Each number is 128 + 32 x the weight over its row's rms, rounded and kept within 0 to 255. Layers, rows and columns count from 0. Numbers have three digits each. The size before them is the row's rms in percent of the matrix's.

# k: layer 6 attention key, 448x224, rms 0.11, rows 118-127, columns 0-111
# q: layer 6 attention query, 448x224, rms 0.112, rows 119-127, columns 0-111
# v: layer 6 attention value, 448x224, rms 0.0978, rows 64-114, columns 0-111
# o: layer 6 attention output (transposed), 448x224, rms 0.0968, rows 64-113, columns 0-111
k118 095:126077111127167127185169189094089119112141174143158138129081163137096061156166115103179139117096154200098151128126130141133200157141129058161122080150147132156117108124089136163148071118096088158129119142173150096106146158182106163131129138139108140070110113117154136129123125147134177118116115117126117122144100092090162126143164182168
q119 103:114114109128137126209119145126076054194104060172096046168178159140131121172146139116154128201121140156096143123066148110177150117127197115121151057104124066151115118174147126160151139126162170153155156084122156132136195159125124100133107124096099153102120150151143102145168054169142155086195110113074133137133142118130151133067126072139
k119 123:134101118083168145137113102105126133092108142066166093201131156166163123191215139108111066089142132120126105083093149123142133077087122088154148041127170133081102152113128145138151139126090078193086171137138129117081134093126179152137097160127103233106066153137114147108120127133164140104120105113132115172116141137095228092136074114117
q120 111:157092126106094150075133178116188159158115080138121150090133096097164104105128126188147138115097125094140068143162091127138162123139123150128100187131143195112152141131108151152085070123106153125159164104139148116147052115163111198142096135185098114151153087167152181089104108091110144174096135101098045129118119095204123168140108102107
k120 102:131140152163071086128156179123112080148151115148094132126159102128128109102124130083114142188183152100101151178163141126077197131144160125127105154118133137132107074109095128129063041080150124180132084090144125117170172106106145191152164129143113094096152143154132134097183102104145142177136152164170113106093184140155173134137154191127
q121 101:082107080121135096105116115141137161104091140124127091106132110138117192092149127133110130174134155114151107175145102136144092122097131166124105195132128110095151119144078115176126114131168152113166121087154113169131101111112135136139190146130101116117143090099154053086067166156069125143107088185138143095103093117168129158153119148081
k121 105:155103120096114088187104176042132104142127130147153114104069134120137137027107098149173160113195109154110140125140154108128084103130101125121092173135114143169126102118144118110137071085053046172103135108110158101108196108135099173108130125155131176119103097145149107167082149195162116136106154055105144183102141082184083128121144094137
q122 107:142125116168188075120184097128130120103086118112142186150162127146071105113069102150110121126133147102117180139082099115081119134118097151157144132074162107077103127088165159118129136098073149089176126122148111076143129076106107084058070080118135143188159087092144133117191173154106129096130163147149135094224144096197131114137118111093
k122 108:109192161181115209057112111153085116152167088120150111199118095167137153114114113149146132141070132115152119134140112135131126053079238123167094188084090132102106143153157184104074105152123200186109158114134099164117117072063121132086131166114126083112131137131176160167149090121121120111094098134167219106183122077164173130124100126126
q123 106:139102143116073171179123128113180161167125134166126110171124170119112155175143142100139137122111112145057106114143145150138103172140114043144161046110099120165131084115181118163126131130107149162148132075130177137146148141172131135150133114065144118088053152101111103203136106117123063162140116109108129124112111143074184128083176126144
k123 116:125085152098153139111123041139136194135087107070092149099146173126086110187202141105092098117116151134138100100174123126155119113128096081117144093132131119129120110150133089152172138079161093162111144136091118102140086143127155117168111131115121177127074134079130124071106109122111147153103112170117116111093146162094175084160095111098
q124 109:076110158090121053079134119119109107119085149136166159142147096110100146105123138140178134110083099153186151101174166141083180185097125155181122129150042171083081135107101099107118155090122099099165084131066125114144127120136106118082137093116199121027082129155164130116147125144106087076188148107136095094119147166125163141110114145076
k124 105:104181060145144152090132088160108098075137109088131155136173104166104132091154157125150158109077132111133111111161147114195129155128120066093137128112151155154109135135120089179153178183074122136158151102067028102162111095144140164076100115130172150135113066130106129159082124148174065139141150120123105098153121152105098064129195157123
q125 106:104175092170144117121079102150080119130106127114070082104139132139122067182105119092113123161153079130133162143127132122078053080141139069182137122117116070085118178145092153074061134122125124061119099158165115175108151091092077086159107110101171064144114118123125115162190126163119150128150131124167138119181136145092133130152126149098
k125 109:079083164141152141126100173125107154110153178098175113201114173126159145167103174180172121094104182161138139148082150146114116151066145140128138142107156149102158125126163122168089099171056078135120132108089174164116144105152101116132141100116160133124135149147157157186091130141080140125151208133136086143163080044115135084064111141134
q126 099:181105216111121086064112142126088075137103165125099128157135160126103119125124115102156121193159139121147129104160088144131143126174195122197146170143081150157158100129151202189139159090123140152124110094120132163102098100152115106127134133156107156139081148103146150106177097145096106115153065138069163137177164092130179106132111174136
k126 101:197130099156189106078120107115140135157149218146121128086113078111118159091125145155118129159169149108186130058145154111156124135168135144189098075102053165126104089142151143143168076203149110145104152163107129204162125122102153079057146172109124091173151105089080124115117145083138115078106154165158089144130135086146137140098132092107
q127 105:106140102134108109199123127142106107161116087186138090175110079146122112161137047191176127121119145155151094181066149088160140162114150130142134138152126121145101156111090131139128122125128072150149115134151127089151163137141094100079144134143111133104127152179150188118148099127142167073228111091109096120154112132118173099055171123123
k127 108:127146095100135207072152112108066129096178152091190137171119149188131105133183154105108097109122111084122119136114108132152162054086083125157147097144130106119085147100115147131140165187122111191116169097085079090136164131095052132094094136128115196136132111128134137120143147112118108102131116083123097153092180089109140155136155138139
v64 100:186170145140111119103103109134117103086118103114114091147125200090137110143163148066147126141164130163066147202100128124108145145129165113135105146131112125107097135142144159100183170128147146186139164172096127112077157118172146168142105109137090162120131141134184104204130125161122137139089171127112122167123210099195112091125171098113
o64 102:107108096089205175122137170143086166131147106097104112115120088098091090097084112122152170074081142149185118142184126130138139189134168123086102166086082155147136120133096095153114124109084045147099164171164161122197123087159099155147150154146095156149151161160091164166130192122063125087042129157131110092114117109110114102157128155159
v65 105:200153158155131125182112134100185112116101123083158087129158172179121185114114095071098135139096156162100135128146144125106118108138167175151148075096128173207139125153143120094107155144120132093169083114120168152092140131072076142118107110136090114132103134200121130148139125131151178159104094073132131180131146072164145103145070143091
o65 108:054064112101173081127151110185157172110081183124102194162155136162147113090191163126124141104158093166143113133084141170096152101109108107124116075115092119086150129084131119141111108175145084113095120111164123137164163149163122089145128100128094103092127123107105199208125176137125142148158130145125124100138131131103164105106120118099
v66 101:105158202128109143164110160141070082072130158138140106109143149129119137172153123106110126136147188099177133083132152126139152166071110109100104154154126125117108122116191123191160145142129146110115068150145189102126056138112151089112088118129110087120130163192154110120144111164117115159156131126131171166177164136112109150071170190123
o66 103:129085122151130097121152181111124116136134153094154162104124076103096133153215196148101157105115120075150101112100134100175178166152131100103073129109086113124179136097156148128112141122170128169151113116132174114174126118114130166089168089179120129108154134108181110090096115176102152079133090154157175161146119089139131086154074162128
v67 108:148142148142160160218139113086169182161117119145164111097146101147142143131146079155127121143152125111120173174095154098169124131158095137134103129171137171125157138111076132109100103134155163088180116118097141112110171126146138095172108152116200111197143151163187037156145107112133116140101122127121181098129213147098096132065118123093
o67 109:144133115155130142138074173133134172103128160154120136106188144089147130150144142158042138151103143133077109124135078194144102164123138089119159137094089062122124121158145196090123140101086125122083164135173164092151081099037126115148103147124093144148116137115166166142119116135055120094215105110155121092189138166164082126138092146160
v68 104:082146188133207145145135152116150099127125140143173120160124059158107088108113108153153131171137124147124076124137147094158113131100132091127130150123120104131124126197162146118090077132097140133143135090083080070121148191069122148102103138141150115120098196122135149150069189122182128125125133191109130091019109158176095132138107136144
o68 102:138150137139100122162060107151151088080163131113140105147119116130123127170157098141116059090090108093127097116155144145170141095071125034110105107158091097135114084125143107161134187143132128142115155111185129168121110131137154109150123162073106192201143148141037127123129128131059141123109161107154118126130143146147117159146172116143
v69 101:169142129137169126134144124131135131117149123130087141143101147136116154059122169114117127111127089114095127189132176102134148125205138114113114111146108212128106128142044130135114094150167168124126151090159168163142159082204182192203161121126077137153140078127077133158156124112120141122122085141148134124088165113076131108089080137104
o69 099:093074138140167100133160124092128133108105134142125149142091181110157077096084121157102117160143109215167139102166116116096094066110096138160193142153145173113085134092086061102101094106090078137119155137117150124134122062179096115126078122147188134128118152132163089121201119106154113127155102120125108105119136189134171144135194117125
v70 098:138139121118117114149147120092163133074142137052179152132172164126155157100115094147132132100065131109120151062137115118156167111088154152126128149090138131155170134127118153099141165145107117125134079121107166139069117131104140083139180083107118105080127135160122112098092085151140131149205067094182136199190127108120185121134124151105
o70 100:058096125167077139151163156166138162145114181136104132155147096138052139134168153136128227098188174109136132154072155106153136135131081084104060075093121111150126138146128176152076105137113133066122096065115139071145163162157149136139085136129109123060114096134190116109102115144147089161166102098157132077133150117093113080107079181093
v71 107:066127140153095093115103115126152140124144116149054070099043144156134115134137147122074129124118081134149170141128068141064133121118180042154129092182079137142136129110160087131111104153143154104137129218133120205146115091192140103130142118126117166107140099123125186091132151118126153158176108181096153185072160168104118108106186102164
o71 108:124160101119172140144143092176125141099091105067163144093105107115145073120127119154140097133133141108197083134156147092116089134156125182096140178192160174119079103127072116095137144097131122183119133111129145091136133177143049153167166124099145096096149105112126077156140136110180165084079124179107157138197105121156162134144158152133
v72 101:064143197077159148110159128186081134092152141107117101117186132135143138189150131176105138124140125122159138116125026118064149133103149111190136137129125102123160116113122126200171102150144133113159131131085118096120118138170099113114147126133150100094125148095153071056133125129101106142145108184109116109059160093105120120187151115185
o72 103:133179092118072106166113129068093134140140100106153113107109062113123182131117136169103176114143118070152140085134176136183171157127135179105105163139118090149135118239124168117131086133117138090101126104140096150133113093102062096176145151154160123162186098156065129139123174099099112085115073145089185106188102133147096139094127133108
v73 109:136146121117113103105150154162007086179084108126167115110093092189148160089136147130135131135149159143098047140105145152133129121208168129120127129144121111115134132109165139103159091116103135143119140141182140166197115191131073152149050124152123141104134176078067126156141162073126185106119138100140168060130104110149097143148114110143
o73 113:146189149170099128125147181110113113106126119162145150145132165141104087106088124109130069121101123145090128101195167129172106036108147105151161197097192142102104121107115118147182141087142102131112159144197108137091164108158109120143124165158083128150173139132056206139125092171077159112114118113126120133129133108099104102138152100134
v74 097:189201099154094113173098138106173107127152162150091161145090138129127066137144128069156131164126093169108154167096140112127069163173144118151132117115102139151137121102133184066076127112156141170093110118114124196109148127189163150091157136142119152145132076163155163127119123168140196100113179158160134133069101165131091101105120107118
o74 095:120074092048178176090134113154185136029136137114108177078130102098149123103085102108144083159084147162201109132168068145073120153103121145159143179150106211126171109082116086094112124128113113152126129127146115110173113141151086118140114162139115092140107163142146122126122130148145124149067150141157087130099120112132151139157134101144
v75 098:207080110095083138170124102093154153168104132163170084112093062148114075107097103090148132158106152165098158137091215089172121119207155130111147124142135134163137151149080124113150116137129102160126142106176146155132167153124101187157151166124122097142150105156109061209132089112157153119099123105102165073125155126147135133175061111065
o75 101:130184147125216159146137168114172171098103150134134145136087129152180112089109136080101113156156116208115137083175077133083127097145117096195171166090143129128150113113087148071130139134111133133161176120117156122153122119108163135128100120162138121188144137106109170165174149112113095172114145106099075102084189175110120154139104120162
v76 093:193081141108143219146111118186133115149041136184176147165148094090117065097150133137114129200193085146149141158142151087170128151142125135133110168167141146163108130127140148113116143133150142141121152151092163093113084132136155138084112186161189127147133123171119109116087144081127082131145135146101178133113158133045101118115095093153
o76 094:127156123120117104098170127135158121129133157184158099144133117094203151115148190118082063089161190102144059092166066160114174107119172104076145169112099110155128081114148182120117123090110144104186193167166156139111086142080194142107178118125086168196121218146117120120165069121120199113094145121150104126084097131074183158209118119098
v77 102:165128177124118084127118113138080090112104123112111096130137157105144101116143107099107125090124132156116068093085132129147124150120180136082112129159119220127105133118193105168173087149098161141163151112162118159135134078176168141096124170146064118054119128046103121139174140089123113165105188096134121120144091096119159134113182176179
o77 099:101110105109108117108131090134154100129140196143167094071109106148106085078111089118160121106149098137120166099142155145140087093157109104148103118143124134115171136129115105159106066144148098116118149157156151129158091134159091139087156142092147104082137127124164100163096098155171077153121132175110140119122197140116181073123140130131
v78 099:103099137179113113094123138149150161149149119135179111112110091131121119158091110123097131111154124172129133101104132178186118150174080153097122126172161088084175124120091079207150111093135107129139113085128097128129189192092159133130121131135213103155149129052165065148135086152145113147114164164105170030174205151112105134133117115177
o78 098:203169147093165137135089188057107136168184114139198108078202107166180150177123085158132118148123069113041130076121143152156145122110130146162178155132105100169135113156152177098121146163087195148122140123131159160131111089089113115125096154145149186140086097115057124140155146085110059158176074100088148146052101152154067157126159142185
v79 112:083079116070144075121120094125126138078121125190113091118089183132076143146159155152124121114128162074152096064189125133089160119043147107156133136126107149134100138153169140187167176173088111086151108161179117066115069139101113120119119149124073078075090195098066194086122106125128073146172126144127066146089138147128142132114176197137
o79 112:140126127168094090167161093120132138162078138041100105124097097118093102121096088104197126094097129109142108178074164096143130170156111138073064052168149135122109132109112109144116170123197106185175108080072117115148130118151154143102121074104136135128193052117132087111118187157099141115118097130125185133139138095141165084140059148109
v80 093:101157144126205100116107093098163147100114084142131135146143143135146147107164127095120126153126082126113178152135165098100067106111175137124155117132144192161100143143091094064027128095149146176144150134114159156079157122166130174087169157096116157177109144171164185083073157092137115134077078152122079124107092129076086135094114133141
o80 090:095106121094162153073106108178141147155113130115058145149098170109161064168158100174179013107085076164124073166087128135076137128094131143159133093196076143101203132119155096102078119130109123122100143136206107099180122093117104073137108093086137151064097121172157091108105118145178138098159140098122121145166131114151191130137118124064
v81 115:103125135100140107073124162129096103088104135069156138123115130171134172121137134133076129106102155135132094144170092162133149118173145172124132134182139124138149143138146092165100169144127150125121131103173143109178095166097070135135100129121103138102096139072043106141123150107147124135165108109107158146175108102134108152131116170132
o81 115:090191117149083074112146116150077116190126110135136153157067179148105105155147150135086117114131048113118118089153196157146149035126174097094130137119149143129107155137173163143175084142121143134162126153136139168075140128142136146194129139135139098117156114121080143147165098093160142097187112175134182101122122090140211135160167110161
v82 105:139088178147096161134133111179170120134150117090149133132139105149108174149075155093093130189120100130134057116159129077175167103119126122117123150066111108186137111133104084125140142172135100121128090152082170089110099131115147129121154156127103100131104133217175201155102163177100102132233111124115143156188099079077200131159125116160
o82 105:124100136167185163139229130125159123096116192126170156194143144146119162112210142201116091088184195134143154132102226075153181172101117132149097137181119116144117100118098171142132135084152107117110080125115140120119145147164159123154083087143113173125131166122105090083155143067170161148092130105091144105114118157109114128095162144096
v83 099:111122166115159108142112085121128159069098134124086162119111174124114102150129115055112125146128145121090164169110117100054089116062099131126139158184161219109095139139186155177118100154105115098135150134089148130103106093114094113105141124110109053117117091097072095097139078089114102122049149152133129176126155140128123103122180168137
o83 096:052122077108077122110144108115149131183121154083145107058080064140103068150128125151148172076086116178159128095084077144156076112154180146074098068146094149099164174140122087109135090165135119092131163136133173135171086138148161126125197111111127098128158152100169075109137177117105161096195164152160093143142177115117134104133095100141
v84 106:120113139136151159079109082173129135104106119138193095163116136179097117127141128102142130128162089167137109156130156106159157138137166186110134093127122168114118144156121082151119081142128068106136100123135103071109159153056135123111127162147177116100113120061112186121153105120146115142089128115113098103095184156114116142141115112176
o84 105:142171117100104119141216073163148148161104169167116094128122116122195126126182174136101088157174124109086149113142112130129118116118131116084129117149126084170146126141156123154155146206109121141133214173174144194083080091109113129090156096084191134192116104137126063152150155096147142129204119138122113123122139120123137145119156127108
v85 113:133156162150104163092147161128110095147140127164115164140074068164150140149114126114145129201134102171108102114098147108154117148147126065137126137108146079137087093165130141108105069089110121138094173122082142124135148167100079155100125155140152123171141160115171121139129157155142186109069167167092081064095169142124130119176155101153
o85 114:181137145089184156162127104096117094111123088109185152144133115144151129127140141117102089114133092136114141137155096111161129168111146140175180147122113134117146118156087080133194163154119148158098142169119109189160116100148137083148143188189112132162095165116067147156115123102050113162065150159109110140118126172143045112118199064113
v86 097:115076192073122141103126071124174114148109133078091129103117084147155171155121155110069122145083137123139104166154035174119168110099133138150124192157148132133105133130142106193137175132107103137113142103127133101194113151188118109123084106132126106127056150116183151117083095117112101135181191148137148161169070117079127153116158157122
o86 096:123117138146061065173184115119108122121136145107132151107094196164121165130159116160138199106143139154158135135103187108215108133145113114112077103122135162136165118148135186129127138192111108155131134131106158097098080107115187143165139128131095097110164088097094065090133136144121124088114173159122163128128152106090204121121122118127
v87 103:118146112087070089114087098114105156110130168185167060127129135117112090108128155150158132152191138127118197123107147123085102111151199132147124194095125084118142158126174107085121189142128118155138173148210130089138102119196134132162108161157122124147131133109117079150115159116093063120136113134107064153121113115103123132151104107042
o87 106:131199160118159163132069147079101184171114120137099079103085121126107128112057124056120165166082124148156104139148131142059194184127145116137169131136084152151109108185118131159097178136143063148177161136121132101180144081083127138166087075161138149175178084154134146114140133143113160075060150115120174105163140096102114101151088118110
v88 095:076132180108089195126152104164147124107130145081107122153125142095126138142117160124059132085130148108181057103183103104192125099112113186104143170139134140133157153152137122204111146141170124100123096151116174152168077108155165091098108130127130116117110109150094176102137130139084059163133132122148135107244110167082142163077126134158
o88 099:110127085172097113078163163117133086113127153140209140082128185145186137157169136175113146152131124064095133129099198137136144164150123145114124149164146084150153129145147162136146078184152091134160107123063134115148131091109147142109156087129152137123101138116142044050122072137185145120198105148062135127112116075158212171106138151097
v89 104:092110112100094176119133101146116146159092112168167116128142091105114110109154134175107125107150098122106149125085145115132079138142137100145121141190150196150137145130150120113159143108113144160130136167149098116145114107149147097070089167121145126177136172077078136081098162033124096148073158128098118055174162151074096135124158104126
o89 105:155206116175137154059111133111122122170096099151188069052106143147174133182095140127152074104157152105118070136160106159113127168122183164130126143129107079114125115158139166119116163120104132103171205176201167108165087134070148160125145156066096112139096123129156115097115122152082157089154165095132149136122113080121151117168086177098
v90 104:113168111157129151142143149143099098142137128135067133145103154097137098134153105108118130122129135152099128083063095090138124174139122081143132103179114116094140122104157142121176068130134152097110090154134122191148137108124146095082165162129139107061154163097116186136160125093144169146095181134166125170076163171153150141035152108179
o90 101:126146075115092179163147126092145101026159165114188139076147084093149091131111122104159133103118125120160116152165125119145085150141148087094094182108151098117130161080113071116161099125168131165113149100159137129152107178176087130104179198120130095123134136118155111140136095126102138143117078172102131164167114126149087108170148146124
v91 097:069157056159122191144137140174127128184166145160134158145204132103151182052139100192146132088124084115162144172131137110115145089197146186095135105078100152096132138138062161113062093068156149106087163091106099153151115181164179150119124054146096121065135107128071156078134155098137145109150093171139124099060147105129113147117099143153
o91 100:106121155148073125123079104099127158110116087156124143139073134092161153094035162105106098222134110097113109156130105143059041118077132130151147152144156117136111119182140153173104131113148158064133131127191089087110158073087131158117130089148197105085083096187150060135153104147137070088195092099138086124141078109105115184130166119128
v92 107:155119083131136137091149124154148149188093127184081174122122089168142121097102108138105129143178128185125108178161029187133129131159102112112143141154167091178150142162134121095134138112097080108134158119137094194116102118186124109132056119156116198137115111065086118091122190148142162131101172155128133139135124096122114127169110097136
o92 109:138141126134087136087124095152114103139082138111185119130123238167111164051087095122115062143151107085115079148147147183130103116158163180132177137109187156145051075099114123128170145110131105141131128116139127132095109099118174145118165081060106120119070121167079131158106120123156162142111206194114138112140101117039158099149135120153
v93 094:116083101104163150114162117167122127128111122171126131142165095133113135158170157202154124085154140081167091152108121171160167132101151133133162131111150096116145147082127119156160205119117095131110090106090129102175091189110186129156099141136152091086097205092104157143050130152113078103199119088143081048106093169130104165163122126121
o93 094:169143141185115131136171144157119106172133118122081152188089136108145151132091070087166104181112109104095138134130180112133176172156070122119100155074150091170096107119143160114160162121160166128164103112164067099059084027062137110060114051121112178166160135150099120080111117158131180130128083145161163122110115099082184152156092149118
v94 113:123074096082176209129127159203090176082082149126154126126179174139115119106145116148127132067135076127160179127146123118077151110115104132139143075108124222131151132138116070151108138105153070101157081159111116089102136139105190141104141074144148110103142173126085171052131121096131160188124068134131134099097218144099140131165129095154
o94 115:072132114165127103109176096137123128183102114167088090154150101113163148101171196129127083154212116038140126159117091124144125041120135172092106109145155059148163122126142177111137121154126131075146157123168118157082112102061084117130127111101157116148073119159122115175145163116158142081187105122135110139133081120095170183083104169085
v95 102:140062125133152171103127168170043150184107130226178117071147150091141144142102115183158140125137156120176099118173200157084144136131098125080117109065161109118138132133118144115162140129129167065088124113119142060118143155108158185129108092152137119158125123138070131099132134171104147130147122133146160121145122062180096146169093094120
o95 103:158091137160183109116118190063111116180147122135102144201159142126153174075109147135164072158134154050083125095097128140127154098128154162147160163084145127085133088113160145160133139071185138138134094150134090157079157128090128130152139126136141136189122171122102164190097164145118088101111146058106120122113082136122102172072121130134
v96 109:123119195135161173073084106116119136090138143154110168177142098139136101164093138122170135171128100175122114151154179067117064124112141064091126162092131140127088137178185117088149087144077156108127184079109136137119100140164157150099138156117100134132107144137140055114082221157148148108065063094127131133119026138132131122179135146088
o96 110:132137158116147189134113157123173147134182140124157116086119152167101082134136113160140102116088104130163103108134145097149090167114113118190097060141133181122146145196127067195097126160194106148090141173141161108202112116152157150178125097131123144164159155136135124125114161181075137150052217133149095123151158155122092122113112111138
v97 097:069168128166090098085125114122187163078182137117061098107099153118106122124074134087115136100137123150134169125127157097116100090120133084129172141108110146121142122164106126121070095153150137110108095141120136166134143090128152158150151121083125130155149043148122165142155149176095145123128060170134078124049121147166122104154057096155
o97 101:110092158072203158119116119141129120121144103099134128125106112147150100130166111126094155189157074137143125119113162112083140113101114167146198123218096151132111127135087029124113129132115110122137098110078121171149178097143054111118099070132202141153126115099128056093170141086210150156157101099100128146120133130137127172091165117107
v98 092:112115102154143110157158102155182147088141102060125145112161167162121208185123170153078117114074095137115121124128032168142199107137115126142132124139124130198197117165108137179118141136100140077138106151114129133155179114120093111141152142132133078118110140112180199074104109150097089136236137123181091143106155121110143129118130161175
o98 091:114072081181095123162166100125090109156090219088117158115103126101192196116138096132124184104162192120131136190071212137122139240152103133059144100144142114150078135139089179117171133131111138092137104098089096066073125101125117109159134135088133102103091099087139080124111153079174139161149080142104201094159119155106134115116145139103
v99 093:134160141111171086132119160083176071143132118123129163166148123118104076142121108082140131128139126063103069145151171113098102120103092172121128161170151145096084151078151201154170121142137166127144139127060069099074094106069121081132154161164125155097114099119065088092143160136175127074059197092132089108105107126123125099173160105113
o99 091:134117111087064102092171074164126108086129118108155091115128115144111067169075087130152132146066181170122131113150109143079133117126161113152129073100140143141078118132137041127145063128140146152141108158186115163152095126183207137065115109094126157156190124125082181138153132147129156148162141145179057118090181114151111112121110102189
v100 106:127110095093094140132140141117133092093165078091095120130113135151153171105146154146132131111081139141189122117198131099109189139115146095134110113141104140110077115109142120150206108105160164136111143135113151149117108120085074092143168131130102136056135192175135114140085121126146171130158117142132192138086199147106122118135163176133
o100 105:120121145165138107169190127169146119100079107066141193117130102131075075144153165119113113099151117135154144120136147101160087135163087086091112085122182157121099148147097119143137116128106174175094082087116114108150145188165144148116133149174158100118166094145116138117129133166119104148104064175125102144125133129174117130143114140122
v101 103:195143122136148133187146167117164098106155158042148141143131153105140143123112072161122130120092140091125086128095104144125182129084140159137128106112118124129170132078096131155193119210099134140121074134135141197081143093155180081152166076114099163096134130155089145154113124141145185131148085112157187177157165132133176114135135167115
o101 104:077087132152104088140179178173134147123127176165126149133122112181076173110142173179138247126178161104179177116145135079129105103133064078144106145099144110133102126080105142113100119072101124094109083083132133128102106203194086154090117116098107108037100146117195172127145102165152104159155120127140112089127115157117151109078132173146
v102 103:107142157101116163141104177095123115112147169130073138115139153074152105120157095125170132131108156109112147128084156104176064150171084111128109080138119169100094146101148155130132082164127165160082202052153110162090080142149132134113158143145092138075178139119058000141160131136155200109052107097091190139166095156159118122098128158083
o102 103:150146111126135124093077165096195134112159052179143097103111103174061094142098146147111174119111042162121128106205042127117063117112148141198104166127113131078140185132136083131108084127109156133160136181137158092224124140150125178123151154155135086111123145138163158130137103132075074167091161157186101104139121171122156161164110143168
v103 108:143141125143101106125098119103098168076157109102230101085172125165148150096093154134168140132141171116143109146151126159178118108131182143127132148053141120128122155088132110099137188166134079153112118134139136121059094121116109074149119102102128150131119086198138100159057141168134172091112116125112167149187058084127146113224154136109
o103 110:135132166129210134075133184179162139201097126141096171154145175158042128130174154161091138165141137113087150081153178131112182133105099096164123124145107141131125145178129163154123140092114132140109090146098118179137157154125137142161090078126080155118157128145136143108108149128155126111135182059141102103117152090090099105063096184155
v104 103:089122097113101127147138117130149082121163122161122121182157113108099088133139111134072119089088072113099152104086169125172136109144066140157128106159134150188171106141123132130113135062153114127155118145069134131150087137153149095119168149152129130136121139124142186101177148112158083178074151061136010105130179116058158139130082121144
o104 099:123115116141114152117108054146130137089086167111154076136108142101180195130094126049162127172149170128095104173126079151087170131154177174153194141108169105116094096132093133092149079183150131076155137141112103076131104054119130125138097154109167141123103133161123123128123070124141176173141124171078133108127117136165150116143152134066
v105 093:106141169147139195159134106134093115179097125230150111132151056103118097119155125169139125173149140172127088162096155131196120176133122118136112104125134121122097118135170146108166070141100156094109132111130112094167140136145152173113078156168161101145148183101144088111145116127122103144094163128115139020122122121095069153099109119140
o105 096:228162096143165154134102142075167105098158168145139099138139177123184164114125136132118075123117145118077107109138120149177122180146144147121141182097136071115129135132139143128139136124152133152137196166181145102124105075090137093134157164110130190221109189121121146106096112129043150112088166142120170136145111174084111124153130134119
v106 102:132154116081160178145126128139171119119148121163153119124133170124128133078161152169122140141156097127110135131104099136097103126117193114192154068124084221127147115097086143128121124147068155162131104098184098140110107158139166133085108086126110113115143191154036243084111102092132182130059102154115144121117075107152108126131170133100
o106 102:131136124093176133097120107118135108099114116145079140183127070140116125141076152119204135118125121154123137115179114101127116098072121142156095207149134110062214129107156108146098180099116124151089091116122089099173151145123114079180103180126079139109106159153144119207130200170135065072114185100154126110132096141121170156111156128106
v107 105:088147169120114186061121127191038065109143160158182114121104120110117112138110156147105136159147136131203124126145107121204160170108138166106127136083123095096112130117137100205156140103175082118102124136156113080115129166136173119115092133158166150150088170114144172119129117135092079160135165163098116074163173171089109167126136150090
o107 108:196155124144137108098144120091120087142132088136167104114137141108162196150171194148120106176141107060121153119131159079151173186135129091112147149197093101194201118154131182153126178180155103219154162131106139218136110040095121148127150115183180157173130093127135050092158081143153121068135125135116151150086089118143129168115147149120
v108 113:093152106140125122134119114118145112054159121070089132139129110107097111097119119075136134114169107132115139136107140082129140125110121126142157119124102123136104109096137118099151117143183092170144065199059123185042132082081147067130138139105166157093155086139132095184118163116135147128063117164108156157084157195117142097112154111155
o108 114:113121120083137133090174132186186129121164136137149144107168113117075059167184148132125165109149142124172144111154107113135096091124107136078135125188102124165101142108088085109125145167112127088114116100140149196177112156149097146073124101124187172140136155112145125042176076136160201155169081140161089138108121127088119115127125162162
v109 101:040183140143080092162130166129089109092150077119176104104171077137121175114152116160160125160104166101138097109063138136118123153091137102168127110085112114110104105126181215090179104129118141128137070153132090060080151131060113110109100140142141151113137195143137177135117155079103089152091144195121073084034190127136099117099130125172
o109 100:205113131114166121146115081124131083093118107086125141140110109120078198177105118094148086087118132140139092141179157124144159196119130082097127149138113089120054130108144092139170194131115151152096147129159095176157174127149086119105148185101142125203134098100116195107098094150067150130106082086145172142176141099163071132124129118084
v110 101:204075129106147176148153113136125111113121162122119160153121083132133100148153158146152125123196130142125130116103179138134144149157124090116128119164142055113098102065138131199203098157095161159133087119112147129112135143107139134139161181147126072134173122137157109156049129154137140086127128126123170113034144133155143121168156132133
o110 103:138130135128140124180153158109144125150169153116159155126117027112172108135091125102092116106111124127121170068206061120149160154172102112140085173011157148169163120154112140108137165097136180075090130109138138072086132158134148102098136154150125138170150180116123137164122162128077123171045096132193110118075142205135135149136149132167
v111 105:040182112107091133095123128117079117069169143037158124087122059150116118139105140107087130176070127130140174127086107113126144152153118150142108103120107112165107111139087136100094095104177128167098137158152121115081145120129140142128123107087146118170129121129139072150103127081085115120073098185105128084100113112096087134133101144130
o111 105:160141151091163094086103176108136137148190084126122123081075123134129188180144222134118144132184093163179146091140183076139135091097154117154183112183081148113150166180143110107117123201073161141127147129094118168162152089138073124174120147179201112156122133072158109072189094111117114105143100091103173129154153134149110161132145118120
v112 106:067118105190075120102096138143193175097161116090105116144137117076106117175140095127100129091137162100133171142085159178095137144068112151107133151150116161140126137110098140126103163110153133121123128135156137076145122054141204148095136159096134155185118046134171159124134102148090065138157155149137087148188115133091124121101147137161
o112 106:110081139072185144088128127128142107172135140126120103076051126111174192160117148129138138162117157129166129110067169128075165188185165167123122154175095141094132139128166137090121119124112150121167106195126110100139099177113104180103162081076168108128090177118174078042169108087201123107186132117120167154134141057147138147143117132172
v113 098:190061164106131097094111132125109079112120165116106160143076108133155087123131105120137129170135097120093148155090080137141110156156083046167146108160114106153117126123125061113141123107104096196155169102117125225080144127187147147135144155102096158143145092087123014126170122087166207128078078095088185136143174124073183109162167139137
o113 099:108184131091134126144143156127107147131152103145121115122150146158073097109139137128128140096166072133160143080200062048163120057130137156145097137138155207147137121135100135078083093129089145093113163157109206157147047151166100123180108179149102142073130147118158174203172085081118117186069162177145105112132134200092145075154147158147
v114 109:154130128103136087060150094151031138060113135163107155130090201133117091197112191083115129075134145102148094099197132129080137122086105064099117167139138103110111122157104145191138146121109165132142140152152120086135101070177086091104099135109100093209124077151146136054128180147101120131171127104133093146147099144168126144157161172147